Weights of a small GPT-style language model, trained from scratch on English Wikipedia: vocabulary 1024.
Each number is 200 + 30 x the weight over its row's rms, rounded and kept within 0 to 999. Layers, rows and columns count from 0. The size before them is the row's rms in percent of the matrix's.

# k: layer 4 attention key, 256x256, rms 0.0382, rows 163-189, columns 0-127
# q: layer 4 attention query, 256x256, rms 0.0382, rows 164-190, columns 0-127
k163,098,205,225,149,191,180,206,176,208,227,189,245,191,155,129,202,216,245,257,192,247,172,213,233,219,212,223,204,177,194,274,245,219,178,223,243,211,212,182,193,198,277,256,157,194,204,193,167,204,182,197,176,201,176,203,241,182,186,240,177,242,248,216,149,191,234,172,203,218,216,190,166,204,164,200,183,205,199,142,192,233,223,221,227,218,215,182,207,236,171,195,142,196,154,220,209,212,230,193,191,264,210,232,248,203,159,209,282,204,250,174,213,202,142,195,270,159,213,216,210,205,202,225,213,197,192,226,218,199
q164,114,171,216,277,211,228,280,182,205,200,246,223,188,183,201,173,188,224,206,194,248,136,211,162,206,240,177,160,182,221,211,235,190,217,214,206,198,196,228,221,194,212,232,226,186,212,242,132,144,164,210,199,208,240,186,207,196,165,234,219,196,214,189,184,221,162,275,225,161,175,169,196,148,161,212,153,167,197,169,239,163,215,175,233,192,180,211,235,195,216,181,227,184,180,198,223,252,215,149,230,221,189,204,223,263,175,157,251,186,162,174,203,128,192,216,178,232,119,181,208,134,164,211,198,193,184,203,180,208
k164,108,192,162,146,176,208,221,247,240,161,167,251,177,165,209,196,177,182,211,139,243,208,174,221,218,183,224,222,212,224,245,259,226,183,193,203,193,206,140,209,214,243,234,207,174,148,199,196,189,242,205,201,224,256,193,224,211,209,163,187,262,193,222,219,229,235,207,224,199,163,192,181,216,246,195,193,203,186,243,250,175,174,206,201,188,244,257,219,185,200,145,245,189,255,230,228,181,179,193,169,232,142,180,218,205,153,181,252,197,176,214,253,179,173,188,181,228,181,170,227,178,212,177,160,216,200,180,219,193
q165,085,165,213,193,219,184,234,201,168,180,227,178,222,204,233,168,176,236,191,174,195,227,220,177,192,238,173,198,191,222,197,160,183,184,202,232,183,222,220,229,172,218,208,146,183,230,151,223,213,160,202,200,186,208,214,230,148,216,210,255,203,217,172,184,141,228,179,171,217,217,191,194,198,206,172,247,185,215,205,211,222,203,241,175,181,208,200,199,220,201,166,157,186,160,167,196,159,222,231,204,168,158,212,204,202,238,202,102,181,247,183,185,195,188,224,249,176,190,237,199,237,261,201,193,142,192,238,200,164
k165,116,182,196,284,254,206,196,152,218,230,208,181,171,197,242,198,218,167,139,215,218,271,198,163,184,262,179,184,145,164,168,166,176,208,200,174,189,250,218,172,159,148,201,221,185,231,187,160,160,204,197,159,183,231,221,216,192,158,187,235,188,172,197,209,215,176,207,210,164,225,228,244,175,229,242,157,129,190,177,200,235,228,224,210,195,219,241,226,229,174,182,169,249,217,175,157,229,220,212,211,143,155,204,158,193,231,210,157,200,175,178,139,196,242,212,198,224,217,217,217,210,186,202,200,189,174,188,210,195
q166,101,192,210,202,205,216,180,170,226,185,192,178,243,227,260,180,196,214,196,183,160,158,148,210,199,202,192,169,191,166,196,205,189,203,175,222,175,173,183,194,190,178,178,214,172,211,212,193,176,207,205,178,183,157,215,132,218,171,182,137,187,189,170,225,249,199,195,165,204,168,223,216,186,174,198,189,193,184,201,223,144,165,121,163,230,178,239,168,187,216,235,219,212,258,219,183,161,169,227,221,241,232,155,272,201,169,222,226,197,161,162,269,200,234,172,158,233,198,233,238,204,173,164,170,247,234,195,237,269
k166,108,195,213,129,173,231,210,161,234,135,202,168,198,180,252,207,155,229,249,227,170,184,240,203,203,180,188,177,214,234,257,185,251,169,188,246,246,214,133,184,229,237,157,213,168,144,237,218,225,231,238,176,211,198,214,189,186,224,215,205,243,214,200,200,218,245,229,232,204,155,230,156,200,231,206,145,254,188,213,225,155,124,176,165,170,260,212,224,197,234,170,269,210,200,171,193,218,206,130,173,196,194,166,204,187,160,195,218,168,190,208,231,199,194,177,178,206,217,177,248,228,173,154,177,183,197,178,182,225
q167,121,207,198,241,218,177,262,172,179,210,243,224,156,195,221,176,224,208,188,170,215,152,206,196,193,236,190,143,161,260,227,188,176,203,206,196,163,263,193,175,171,233,186,207,157,199,244,159,120,166,219,197,188,247,242,243,207,160,185,222,203,205,192,239,197,152,255,201,181,195,163,223,196,192,250,182,154,201,190,189,211,153,215,216,253,196,206,208,189,179,154,204,171,259,219,215,230,235,183,190,175,164,158,194,156,174,194,185,202,195,189,164,132,179,205,186,253,177,177,212,126,196,188,194,189,155,175,194,210
k167,081,174,202,132,187,181,267,213,210,202,212,236,193,212,238,230,169,199,205,155,216,190,205,239,218,188,153,208,179,246,242,192,170,199,182,167,181,254,151,222,215,243,253,174,150,180,197,194,194,242,197,193,170,238,166,219,200,192,221,181,223,187,180,161,286,207,200,178,173,148,195,208,203,197,248,196,182,190,206,182,164,166,229,200,161,252,237,202,143,207,156,240,238,245,202,246,218,227,203,237,176,190,185,237,148,206,209,216,191,190,215,170,209,165,192,185,200,278,212,203,209,240,144,218,185,181,195,179,205
q168,127,155,190,177,183,178,156,249,200,193,158,197,198,239,218,228,210,167,214,215,193,207,203,200,184,152,250,239,243,215,199,210,193,215,164,259,187,191,244,200,236,227,170,142,266,194,157,242,235,194,206,230,177,163,228,174,237,232,223,168,174,163,212,201,202,211,146,181,224,181,199,189,247,208,218,175,238,231,218,209,188,194,180,191,167,199,177,169,155,200,252,216,185,200,187,217,190,172,168,191,226,238,222,185,187,167,210,210,208,200,196,205,204,189,156,226,155,275,255,169,237,211,200,180,238,226,204,225,169
k168,084,255,189,215,249,211,179,205,183,211,214,181,193,180,138,188,217,246,167,202,194,259,194,206,197,219,247,220,164,188,187,205,194,268,192,138,235,215,245,172,176,160,148,221,182,248,222,169,239,197,201,219,257,186,190,205,193,198,203,182,159,243,228,207,199,215,156,177,209,250,213,215,199,185,215,171,189,218,165,152,210,215,181,162,174,123,212,195,214,232,260,184,242,170,185,124,217,229,219,187,176,173,175,151,226,224,193,185,197,204,194,165,241,210,189,254,168,192,162,177,224,206,194,228,251,177,206,183,225
q169,097,219,233,210,209,211,226,172,234,157,212,179,227,203,256,198,221,206,215,197,240,152,256,199,190,171,190,184,207,233,246,192,203,219,191,217,203,224,199,188,239,188,167,269,199,168,230,210,145,206,217,145,199,197,176,177,186,145,175,178,248,203,126,157,234,178,231,148,196,223,235,189,160,178,202,177,205,235,226,209,187,191,144,195,215,223,198,173,160,186,174,244,167,171,194,178,219,191,174,180,216,187,163,186,194,176,199,223,164,176,216,237,202,183,180,173,211,208,223,234,129,234,136,220,202,189,230,207,213
k169,113,192,151,188,207,192,226,221,212,178,206,207,180,158,203,222,188,235,195,113,150,199,193,229,186,134,172,241,202,227,232,188,198,193,189,255,234,234,152,244,166,258,171,223,233,131,189,220,192,191,231,201,210,224,237,141,191,208,182,177,195,203,167,190,145,146,208,176,193,170,136,201,158,216,195,174,211,227,190,254,181,184,182,168,197,228,258,176,215,254,194,199,142,208,193,182,185,170,175,231,203,189,187,206,190,177,165,239,220,173,185,199,184,126,180,203,231,233,160,211,166,186,141,234,223,217,200,242,237
q170,132,215,179,193,183,170,243,191,279,162,232,206,137,170,223,238,221,227,219,120,133,223,231,205,188,232,139,172,153,208,236,207,220,203,199,189,173,207,166,185,175,211,167,219,140,171,223,182,206,142,194,173,224,217,229,213,178,174,139,196,213,196,147,219,187,194,277,249,179,181,168,209,161,238,203,145,155,182,207,202,246,203,210,192,239,205,254,150,216,198,196,189,198,240,258,189,204,204,177,222,203,166,190,222,263,158,170,202,207,148,173,262,143,186,210,176,217,192,223,197,164,212,186,181,185,164,184,222,238
k170,100,172,230,182,192,162,240,189,213,136,180,230,181,213,208,185,199,261,244,160,202,181,235,236,203,232,231,188,173,234,264,223,246,191,160,196,185,215,182,182,225,267,180,228,223,142,249,157,243,204,236,147,208,218,220,196,200,203,185,151,251,200,184,190,249,203,226,195,243,163,159,181,202,248,220,181,191,171,212,187,147,128,188,143,202,226,232,184,206,165,150,204,205,190,187,195,241,180,211,174,207,178,162,216,225,133,203,236,168,176,235,260,159,204,207,196,201,181,193,232,152,170,138,219,226,251,213,218,214
q171,098,212,169,198,165,167,210,207,173,232,201,193,212,189,181,185,195,176,207,188,171,195,170,177,139,205,170,192,232,188,203,225,187,194,267,282,184,144,230,225,180,187,195,235,242,217,216,236,190,171,198,237,215,173,205,227,269,159,240,181,221,214,198,158,221,194,145,161,220,215,216,172,234,170,244,258,213,211,214,160,267,159,182,206,252,192,135,217,210,193,193,237,194,223,131,198,288,193,209,188,174,201,187,140,223,197,299,217,187,225,145,181,198,148,219,188,225,198,167,166,170,217,215,205,155,235,163,165,178
k171,098,136,205,140,200,173,164,148,186,270,131,207,219,207,215,180,197,209,198,205,167,151,182,206,191,229,199,165,253,200,199,174,182,239,160,172,197,221,197,263,200,222,207,244,242,175,267,241,200,167,194,204,170,175,207,182,238,230,174,187,231,196,176,226,216,209,206,194,178,202,171,210,202,223,209,166,168,141,183,227,166,222,216,181,186,264,245,142,170,200,184,163,202,194,231,216,200,200,212,238,206,210,186,163,199,195,215,230,160,127,154,186,202,182,197,203,187,157,167,236,217,170,233,227,202,242,234,228,172
q172,096,235,162,185,189,208,197,261,173,204,181,219,193,170,248,211,243,187,245,194,161,200,228,213,233,162,231,225,192,253,232,184,179,209,232,198,176,167,226,166,222,210,146,239,202,172,200,176,189,228,182,208,188,151,153,203,184,175,199,182,153,164,192,161,199,177,188,145,231,199,154,203,228,169,160,208,234,238,179,178,178,181,224,264,229,201,187,193,220,213,253,170,188,177,226,196,262,214,186,139,208,207,174,210,217,168,162,219,172,185,204,157,153,122,234,232,220,231,213,150,226,166,237,211,203,229,207,216,234
k172,095,196,214,202,235,183,229,264,224,189,199,174,234,202,194,201,172,256,200,220,185,191,231,159,186,189,220,157,192,179,160,228,236,172,128,184,153,202,166,258,217,184,182,189,158,208,198,151,237,230,246,201,189,197,239,189,189,189,175,229,150,216,173,181,164,208,218,171,204,176,269,215,152,225,193,203,162,202,175,181,159,213,141,168,150,196,279,130,131,228,174,205,230,208,160,237,220,184,249,248,213,205,185,249,230,229,225,213,230,209,204,210,162,235,163,198,199,217,213,207,174,196,247,240,198,202,214,206,245
q173,105,224,160,144,180,199,209,178,190,183,251,181,186,235,207,238,239,226,241,190,197,232,209,212,230,181,184,177,151,153,225,212,184,222,196,170,204,212,226,215,186,167,182,236,208,182,200,151,173,198,210,201,173,210,220,146,212,168,161,150,239,193,172,167,262,197,187,235,238,185,204,187,180,223,253,157,160,125,215,210,228,124,203,202,246,192,233,240,195,193,218,202,193,212,259,198,210,207,181,243,204,217,152,186,194,199,150,228,155,170,199,218,163,203,209,171,223,165,162,184,154,161,165,213,266,171,218,181,226
k173,103,154,197,197,134,214,207,225,203,150,201,230,137,210,228,201,190,261,237,141,218,175,182,202,241,157,192,205,216,197,233,213,196,145,136,222,211,205,147,223,167,235,194,217,195,180,223,159,154,217,158,237,204,250,165,178,266,194,181,174,268,162,233,183,234,186,184,187,175,169,188,203,250,203,222,197,216,181,228,207,176,173,220,208,202,241,221,196,180,173,176,238,223,276,215,215,214,210,164,231,208,197,156,197,185,182,178,224,181,146,189,212,202,139,175,203,242,192,132,288,199,193,177,215,211,258,174,198,151
q174,097,183,223,212,180,233,156,206,206,167,171,166,246,144,217,166,234,168,146,151,217,192,147,183,178,183,235,226,188,187,212,160,204,208,188,249,243,177,227,236,222,158,172,214,217,195,182,241,208,171,174,173,224,191,150,228,235,166,201,199,170,220,207,212,243,187,205,151,248,198,258,203,212,221,255,209,188,196,266,222,208,156,193,194,264,253,244,216,180,184,182,204,176,226,137,162,201,247,223,179,187,192,208,175,194,246,232,185,164,286,173,217,218,184,192,120,169,143,213,170,215,125,204,179,152,266,187,169,193
k174,096,189,160,196,192,210,268,143,157,152,207,148,206,214,168,213,208,227,215,201,181,147,224,141,181,224,195,150,230,207,234,179,161,187,215,232,244,204,202,247,173,212,201,234,202,194,232,194,242,189,197,191,194,211,298,216,232,230,165,224,250,144,171,196,216,145,237,172,165,214,207,200,225,252,211,216,187,199,217,179,160,206,173,215,178,200,207,127,225,161,213,205,212,169,206,147,160,231,212,219,152,193,162,234,225,195,222,180,215,130,249,192,204,199,228,135,239,176,142,222,166,180,166,237,192,210,214,181,181
q175,150,165,205,207,202,238,185,242,173,234,186,209,227,224,149,189,165,173,180,223,207,169,166,166,201,194,220,231,281,213,145,190,234,175,194,228,195,168,211,236,216,206,256,172,231,231,175,233,238,231,207,228,211,167,170,203,228,224,248,197,178,207,249,191,186,218,194,167,208,240,209,148,208,130,171,240,229,244,174,221,210,222,213,222,192,223,137,212,200,201,237,223,213,160,141,198,186,136,240,166,197,242,245,220,160,235,214,205,161,265,201,231,246,207,201,210,170,212,246,155,265,219,262,195,213,215,212,193,155
k175,088,235,195,258,256,199,175,195,235,235,198,192,263,169,193,171,184,173,155,245,195,247,190,202,193,231,231,207,215,183,161,169,194,205,212,183,162,205,212,176,150,142,247,188,197,221,151,205,216,175,179,188,178,178,224,234,185,183,204,183,182,224,176,208,158,203,150,196,220,261,262,207,178,170,186,179,184,181,166,178,208,250,233,196,215,177,179,195,241,164,228,134,245,193,186,186,201,180,215,189,196,205,181,172,231,238,218,131,202,190,142,192,254,240,258,188,216,193,246,168,221,204,243,216,219,144,216,222,188
q176,099,169,223,188,176,230,237,164,174,130,143,205,221,192,217,181,249,185,198,187,211,190,195,249,218,226,205,172,136,200,227,187,218,206,234,194,212,206,186,248,196,229,173,199,184,193,185,255,182,202,208,186,176,241,235,227,177,249,238,244,185,216,143,255,228,177,206,221,186,139,239,204,280,258,206,168,125,180,219,231,216,130,193,212,185,211,187,219,199,243,192,206,216,193,188,213,204,203,174,220,180,186,184,206,197,211,227,207,190,183,208,212,184,211,202,189,183,209,193,221,184,211,230,187,210,212,141,200,214
k176,097,199,224,175,143,200,217,234,178,226,207,259,133,240,210,209,185,196,196,182,235,207,203,227,221,175,175,215,196,232,212,160,207,168,204,174,180,217,203,263,201,197,157,219,172,194,178,192,160,241,167,265,225,225,166,194,250,192,163,217,245,202,138,214,208,220,233,194,177,203,208,296,195,216,165,201,175,190,229,210,224,179,174,219,243,196,195,259,209,234,139,175,175,215,196,178,223,208,221,189,203,160,174,198,226,163,186,194,249,194,193,229,172,171,201,206,189,193,204,211,231,195,163,174,248,223,204,182,191
q177,087,186,210,219,200,198,227,192,207,172,185,230,225,191,175,182,164,179,201,206,140,173,182,192,168,231,218,180,210,181,151,168,152,200,157,211,230,215,204,231,201,210,252,132,198,193,188,196,186,181,223,189,189,237,195,265,229,195,238,273,243,194,179,209,163,192,219,246,194,190,211,196,238,208,218,233,164,211,236,276,217,216,234,198,173,222,218,168,191,184,183,189,190,150,190,178,188,197,206,213,212,211,203,200,161,203,186,199,191,255,164,205,266,198,231,203,155,161,252,233,206,222,271,192,130,188,192,174,160
k177,089,191,162,213,257,192,169,119,191,274,195,158,211,200,191,178,217,181,182,181,197,217,290,161,155,244,168,181,206,257,219,180,270,221,239,202,187,194,263,208,176,98,207,232,175,250,232,231,173,176,198,196,188,185,216,220,189,228,117,190,194,163,126,178,198,156,171,209,143,171,203,211,176,205,240,177,190,200,242,162,231,246,222,224,212,222,208,263,214,183,193,181,212,223,206,209,190,243,234,183,191,157,188,147,207,194,219,192,235,187,262,147,164,213,236,201,216,226,173,189,192,163,195,197,190,183,174,166,216
q178,093,178,189,210,173,242,230,219,178,182,197,228,160,202,246,224,205,199,226,199,171,197,232,199,249,165,190,213,199,170,200,207,201,214,176,198,234,176,147,161,185,185,150,273,223,177,209,187,196,157,172,177,238,209,245,171,183,144,206,169,158,182,158,220,254,169,182,163,177,222,169,228,218,232,248,211,224,183,185,205,199,133,184,186,223,211,250,180,198,267,189,164,191,197,244,261,171,187,249,204,201,171,185,208,216,205,148,239,194,165,242,219,174,227,188,164,223,199,210,234,250,207,129,184,188,192,204,223,228
k178,107,192,210,197,161,204,171,200,229,201,239,225,176,223,239,152,174,213,176,160,140,177,201,189,172,148,185,185,225,219,229,196,236,189,220,209,152,276,201,207,169,225,152,237,185,109,242,201,237,159,211,211,161,211,218,195,195,177,173,223,192,202,233,213,230,231,228,208,236,161,219,151,172,214,206,210,197,200,230,240,151,175,133,166,190,222,228,176,195,236,195,293,197,239,203,200,239,148,101,202,182,193,149,213,209,150,192,213,181,156,188,275,251,193,203,139,235,171,214,239,168,221,162,149,189,188,195,164,244
q179,098,277,198,172,249,202,184,183,173,180,261,219,199,231,189,197,259,210,133,222,191,212,165,239,197,230,181,228,165,176,195,201,157,224,216,178,156,177,202,227,180,236,189,201,165,179,208,242,169,155,212,196,120,217,225,181,207,190,250,167,238,210,143,254,208,244,199,193,124,199,258,193,193,226,194,237,180,174,196,218,219,181,166,202,269,293,220,199,242,224,161,236,201,223,214,216,193,213,179,180,163,220,197,202,196,215,200,220,201,167,139,236,130,146,266,213,175,179,233,207,162,206,187,171,175,202,205,183,182
k179,092,215,146,175,196,243,188,225,196,153,185,180,176,219,220,192,173,213,217,152,221,231,290,167,206,199,175,193,236,264,213,189,214,228,190,189,185,181,152,208,189,191,156,193,199,237,251,206,160,182,217,226,180,254,189,198,206,176,205,174,238,181,177,217,223,199,270,208,197,167,153,186,220,243,231,174,181,180,239,184,173,186,176,138,204,252,230,199,168,248,152,176,187,253,213,259,210,202,183,213,178,195,180,191,199,190,232,203,214,222,211,236,172,176,146,187,160,220,184,228,162,164,151,208,188,211,171,206,187
q180,095,217,213,201,213,193,207,205,204,134,218,223,194,190,206,200,229,155,194,226,214,123,165,166,171,196,196,233,187,192,239,154,175,175,256,167,220,194,222,201,174,211,184,255,188,164,199,202,212,152,250,214,225,193,199,191,204,204,260,170,236,211,202,217,208,235,251,151,153,182,185,146,175,185,203,228,204,227,206,168,155,148,134,220,254,166,195,163,134,213,179,181,171,205,217,226,201,209,232,246,224,203,190,245,156,231,201,259,168,185,194,231,247,189,171,188,211,209,224,179,236,175,207,148,209,230,150,183,193
k180,097,170,246,166,183,234,186,216,186,207,182,199,203,239,285,199,196,189,227,201,181,145,166,176,204,153,186,165,203,152,217,194,262,213,204,246,132,287,162,192,240,212,235,247,241,144,218,194,262,185,163,221,194,208,211,209,221,209,147,198,233,239,201,227,198,231,207,183,223,175,205,179,199,179,207,209,154,167,221,254,194,185,227,194,188,240,193,254,154,175,196,221,138,205,225,216,248,203,196,217,196,185,135,240,175,174,207,196,188,219,166,170,221,198,182,149,231,231,183,222,212,234,223,165,179,209,209,161,123
q181,095,186,211,290,203,183,233,241,170,200,179,199,173,204,157,219,234,235,118,194,205,183,172,191,228,167,185,223,233,262,194,222,213,230,201,178,202,195,217,222,232,196,205,157,196,255,170,239,176,222,195,189,192,160,190,247,189,230,223,219,177,182,190,232,168,170,205,207,170,287,256,171,193,209,203,177,170,205,162,205,230,231,224,239,213,184,175,218,213,191,229,188,168,207,192,198,123,226,169,168,232,191,268,156,228,257,197,188,220,267,190,169,228,173,210,217,204,165,188,146,200,187,244,220,163,258,206,168,211
k181,109,251,205,190,219,219,196,181,209,156,224,165,239,175,163,225,210,188,179,218,265,210,208,169,192,252,205,190,171,173,137,167,174,192,225,195,186,188,205,209,221,114,257,171,183,262,184,162,261,198,206,175,189,158,196,223,197,207,211,222,152,207,163,146,175,127,157,197,182,262,241,204,186,187,236,240,249,203,195,132,220,202,216,199,237,121,171,192,194,194,223,164,197,154,175,221,224,203,244,185,190,173,217,199,239,249,224,168,197,185,204,184,193,226,238,202,163,190,233,165,195,209,245,201,224,161,237,258,203
q182,105,239,195,192,237,193,241,177,246,161,237,214,214,166,233,153,189,206,209,196,169,195,210,250,216,244,128,166,151,249,206,203,183,178,183,201,207,202,179,217,176,186,237,249,154,186,244,196,165,209,181,163,170,219,210,154,174,174,208,204,223,213,186,235,217,207,219,195,164,211,198,212,190,221,163,218,133,157,183,183,185,176,188,134,211,249,219,185,211,227,136,209,202,197,208,211,226,222,198,184,203,157,160,178,231,180,165,160,161,148,192,250,175,230,196,206,239,175,132,228,137,202,173,173,203,208,179,200,206
k182,087,186,176,165,176,194,215,136,148,197,236,210,130,217,246,197,178,180,238,189,166,206,151,211,180,157,201,217,217,201,266,196,223,212,154,201,199,234,183,177,199,268,211,216,253,149,218,230,154,177,157,255,163,241,236,229,170,241,224,163,193,207,219,192,241,221,196,166,162,155,166,216,191,203,194,203,189,204,227,222,166,161,194,207,208,260,156,175,147,197,157,260,183,226,256,208,216,226,183,178,197,166,184,199,186,143,143,197,242,132,182,219,168,185,195,178,215,236,193,240,175,181,138,159,189,199,219,216,198
q183,115,157,251,181,203,195,175,252,161,233,183,217,202,223,190,163,259,171,211,248,225,207,198,184,178,207,215,212,200,160,193,134,200,216,223,209,235,169,219,214,181,166,226,190,242,210,200,197,248,210,229,185,220,183,252,209,272,194,237,167,155,208,236,208,174,229,157,226,171,204,243,200,193,207,206,210,224,235,158,194,278,250,187,170,202,193,125,171,234,197,276,190,271,191,196,199,252,167,251,175,189,231,215,184,206,231,199,217,221,193,176,207,217,212,214,192,162,199,211,167,243,151,199,165,211,206,206,162,142
k183,103,162,233,251,217,187,171,228,174,268,184,188,228,230,144,166,235,149,219,219,217,206,160,217,184,231,213,239,201,143,164,230,214,232,242,173,203,221,234,219,247,206,174,206,253,246,159,233,211,244,193,257,177,183,154,247,231,239,209,192,222,221,180,226,183,245,161,223,164,261,213,213,269,202,222,232,224,189,175,138,250,198,222,248,219,193,164,239,181,228,216,179,216,115,162,176,218,211,265,131,211,257,205,221,233,259,215,233,218,233,197,151,243,188,188,189,200,193,198,185,235,210,195,197,177,212,170,231,215
q184,097,183,187,189,167,207,166,222,196,216,218,194,172,213,193,185,213,161,201,247,242,194,155,225,186,216,237,204,205,174,212,226,157,191,183,219,214,143,197,216,153,213,210,217,238,205,220,211,220,224,193,216,203,198,227,145,264,198,193,168,160,204,172,225,228,230,148,188,228,206,242,229,175,186,234,199,223,226,160,182,236,157,149,229,197,169,148,185,147,177,227,174,233,212,214,238,281,185,254,192,215,220,199,234,202,212,151,202,186,157,209,170,180,205,187,188,215,192,205,179,208,149,151,226,239,183,237,173,157
k184,100,204,199,200,229,190,166,274,213,195,213,197,160,227,169,212,203,185,207,138,175,168,167,202,232,186,178,204,157,229,215,199,177,219,204,224,206,206,205,179,242,165,166,176,239,140,169,263,142,246,227,222,193,236,123,150,211,200,218,193,191,213,209,221,222,137,221,156,232,151,226,239,229,191,194,222,141,166,201,241,173,225,216,229,185,196,229,140,229,221,263,221,223,183,192,188,149,176,203,193,195,225,262,201,214,234,203,199,212,280,221,228,203,178,176,200,248,153,190,186,226,174,198,210,248,241,228,159,217
q185,096,184,278,261,175,232,237,189,163,181,179,215,183,170,155,227,184,216,129,252,254,212,150,217,211,179,220,186,161,230,236,254,228,228,236,135,228,196,211,156,208,209,167,191,193,256,160,208,206,237,199,230,213,182,215,196,186,216,229,222,156,181,194,259,162,217,184,198,174,258,224,171,207,205,203,167,235,152,122,178,193,199,223,266,212,211,220,222,183,131,219,185,164,163,206,287,206,224,206,208,133,191,213,136,166,221,130,218,202,202,218,166,214,238,219,205,178,202,179,159,181,203,224,203,268,209,216,212,177
k185,102,204,206,198,184,193,226,232,211,251,256,133,226,206,163,204,216,133,177,150,252,243,192,271,262,206,214,213,186,168,126,188,165,153,253,159,196,205,176,222,233,156,259,188,193,259,146,194,194,191,246,172,185,219,175,220,153,185,207,191,170,190,227,181,177,176,203,180,164,220,231,202,203,140,224,243,205,185,198,193,276,188,223,163,209,196,165,208,172,201,172,172,266,162,177,240,214,193,189,208,217,168,250,211,214,258,202,206,220,200,202,232,234,227,208,254,191,203,224,186,215,298,232,179,185,162,200,213,198
q186,084,178,198,226,209,167,191,211,236,213,198,218,186,189,184,223,189,246,205,286,204,238,203,187,184,180,227,176,237,193,235,260,218,180,191,172,234,157,176,216,196,201,209,190,187,240,222,234,226,194,173,207,176,216,209,180,202,185,171,167,227,132,219,222,222,253,204,190,197,221,244,253,193,187,167,215,204,154,149,166,157,253,216,226,164,226,152,213,194,206,175,219,212,207,159,254,202,195,181,209,186,241,188,186,226,230,205,186,231,172,221,234,230,230,167,211,237,231,187,196,161,168,136,173,168,182,194,222,192
k186,100,165,196,146,219,173,195,194,184,163,259,170,226,206,267,240,183,189,237,192,186,248,135,187,208,161,210,168,183,222,172,177,212,170,228,202,186,233,215,206,254,235,180,176,228,166,228,242,246,207,218,153,175,199,144,250,151,214,281,229,187,212,242,205,163,229,164,212,193,208,168,190,175,176,148,236,215,202,184,214,250,230,147,178,214,255,129,200,198,240,229,162,174,134,233,174,233,245,216,149,195,212,208,214,239,201,160,202,167,240,141,220,202,207,206,178,234,253,235,200,193,284,216,177,212,200,219,178,175
q187,093,188,200,179,198,214,213,204,182,216,245,203,207,185,200,230,238,189,232,189,212,233,267,177,228,182,186,210,247,189,216,200,176,177,161,158,254,199,168,194,205,213,229,215,253,175,231,175,197,213,157,185,155,184,190,177,223,184,187,170,192,125,191,144,201,223,205,211,278,183,241,246,169,211,209,210,240,228,223,231,169,121,212,217,182,241,175,158,184,217,209,237,174,190,189,204,219,217,176,139,189,203,234,215,175,192,167,255,232,210,203,189,225,206,251,188,182,186,148,161,235,158,186,223,214,190,256,200,168
k187,088,153,157,237,184,209,163,224,195,198,173,177,182,184,201,198,231,236,228,180,196,169,223,182,128,183,172,216,205,222,207,251,230,191,175,202,186,153,196,254,198,190,189,229,159,176,178,252,232,165,214,138,238,216,145,169,204,210,253,199,206,186,232,183,164,184,195,212,194,164,188,179,186,239,172,243,183,148,209,216,229,230,235,204,199,200,222,177,152,209,206,165,186,227,222,191,159,217,166,202,193,212,187,162,265,220,218,184,179,203,210,235,189,136,160,154,254,207,204,175,229,217,164,200,205,228,149,193,187
q188,096,208,219,201,185,154,224,187,185,202,213,220,220,215,251,206,241,166,189,205,204,207,219,184,191,167,180,236,219,199,249,187,253,160,236,188,221,176,185,187,216,210,188,204,215,204,242,219,228,139,111,159,244,163,246,151,185,153,122,168,182,201,210,150,211,223,220,201,219,211,194,198,168,233,207,256,240,196,208,195,265,165,240,197,241,229,203,181,212,202,224,188,190,212,229,168,212,208,222,192,164,159,226,208,207,193,177,205,179,166,202,219,140,211,183,193,222,217,182,192,187,216,157,237,152,187,235,175,180
k188,093,240,200,223,198,156,122,137,187,168,182,171,136,218,180,209,200,230,236,159,173,182,243,163,167,190,213,220,211,170,232,251,158,164,220,177,210,198,188,228,223,202,208,212,184,145,247,192,195,200,236,178,228,192,254,218,185,162,258,220,254,172,195,171,194,133,210,174,241,241,139,143,161,211,210,195,176,181,181,173,146,186,192,173,181,250,253,133,154,208,203,180,143,215,228,205,204,183,165,260,206,180,192,229,222,210,218,214,165,173,197,239,232,135,179,133,177,203,219,201,138,228,192,231,249,197,197,192,196
q189,094,191,197,261,204,204,196,174,211,200,180,210,171,160,188,174,185,233,166,162,246,202,184,226,191,158,190,184,251,236,197,183,215,175,238,238,180,151,188,230,214,158,227,142,146,198,176,201,205,187,152,229,213,198,174,192,204,247,235,192,191,227,196,180,186,189,215,185,201,211,181,130,234,193,152,211,148,246,166,205,243,206,224,211,222,257,197,236,188,207,250,252,215,143,154,188,181,161,246,169,183,173,224,234,160,234,178,205,208,223,158,223,238,222,223,212,192,147,210,183,200,218,203,223,157,216,250,216,207
k189,094,234,166,191,214,204,204,204,191,181,215,151,245,147,194,210,236,157,215,226,243,228,206,208,199,231,178,161,147,164,122,151,144,244,217,153,166,193,235,203,161,155,223,234,179,258,181,160,169,215,212,193,202,174,226,204,185,160,227,226,156,141,193,150,176,213,141,152,212,251,231,168,164,252,212,242,230,191,155,160,175,236,267,214,199,165,246,187,219,168,214,158,237,177,190,224,191,202,231,214,147,209,237,212,216,224,194,175,219,224,263,153,201,227,275,209,175,220,253,217,237,233,216,253,239,133,241,233,198
q190,089,141,225,193,204,210,172,240,239,159,208,210,168,209,156,206,215,183,178,233,227,235,184,214,183,190,222,197,161,198,192,174,156,229,166,169,226,200,181,196,179,187,141,267,180,212,210,216,214,237,191,198,167,190,190,241,182,162,247,158,230,161,217,205,246,197,228,199,155,196,203,222,229,226,216,169,191,184,187,220,228,200,144,270,215,190,212,205,233,227,140,188,215,174,205,257,193,184,219,241,172,194,198,166,170,154,213,223,177,138,247,187,241,241,271,215,191,225,205,239,172,182,201,207,143,176,153,215,145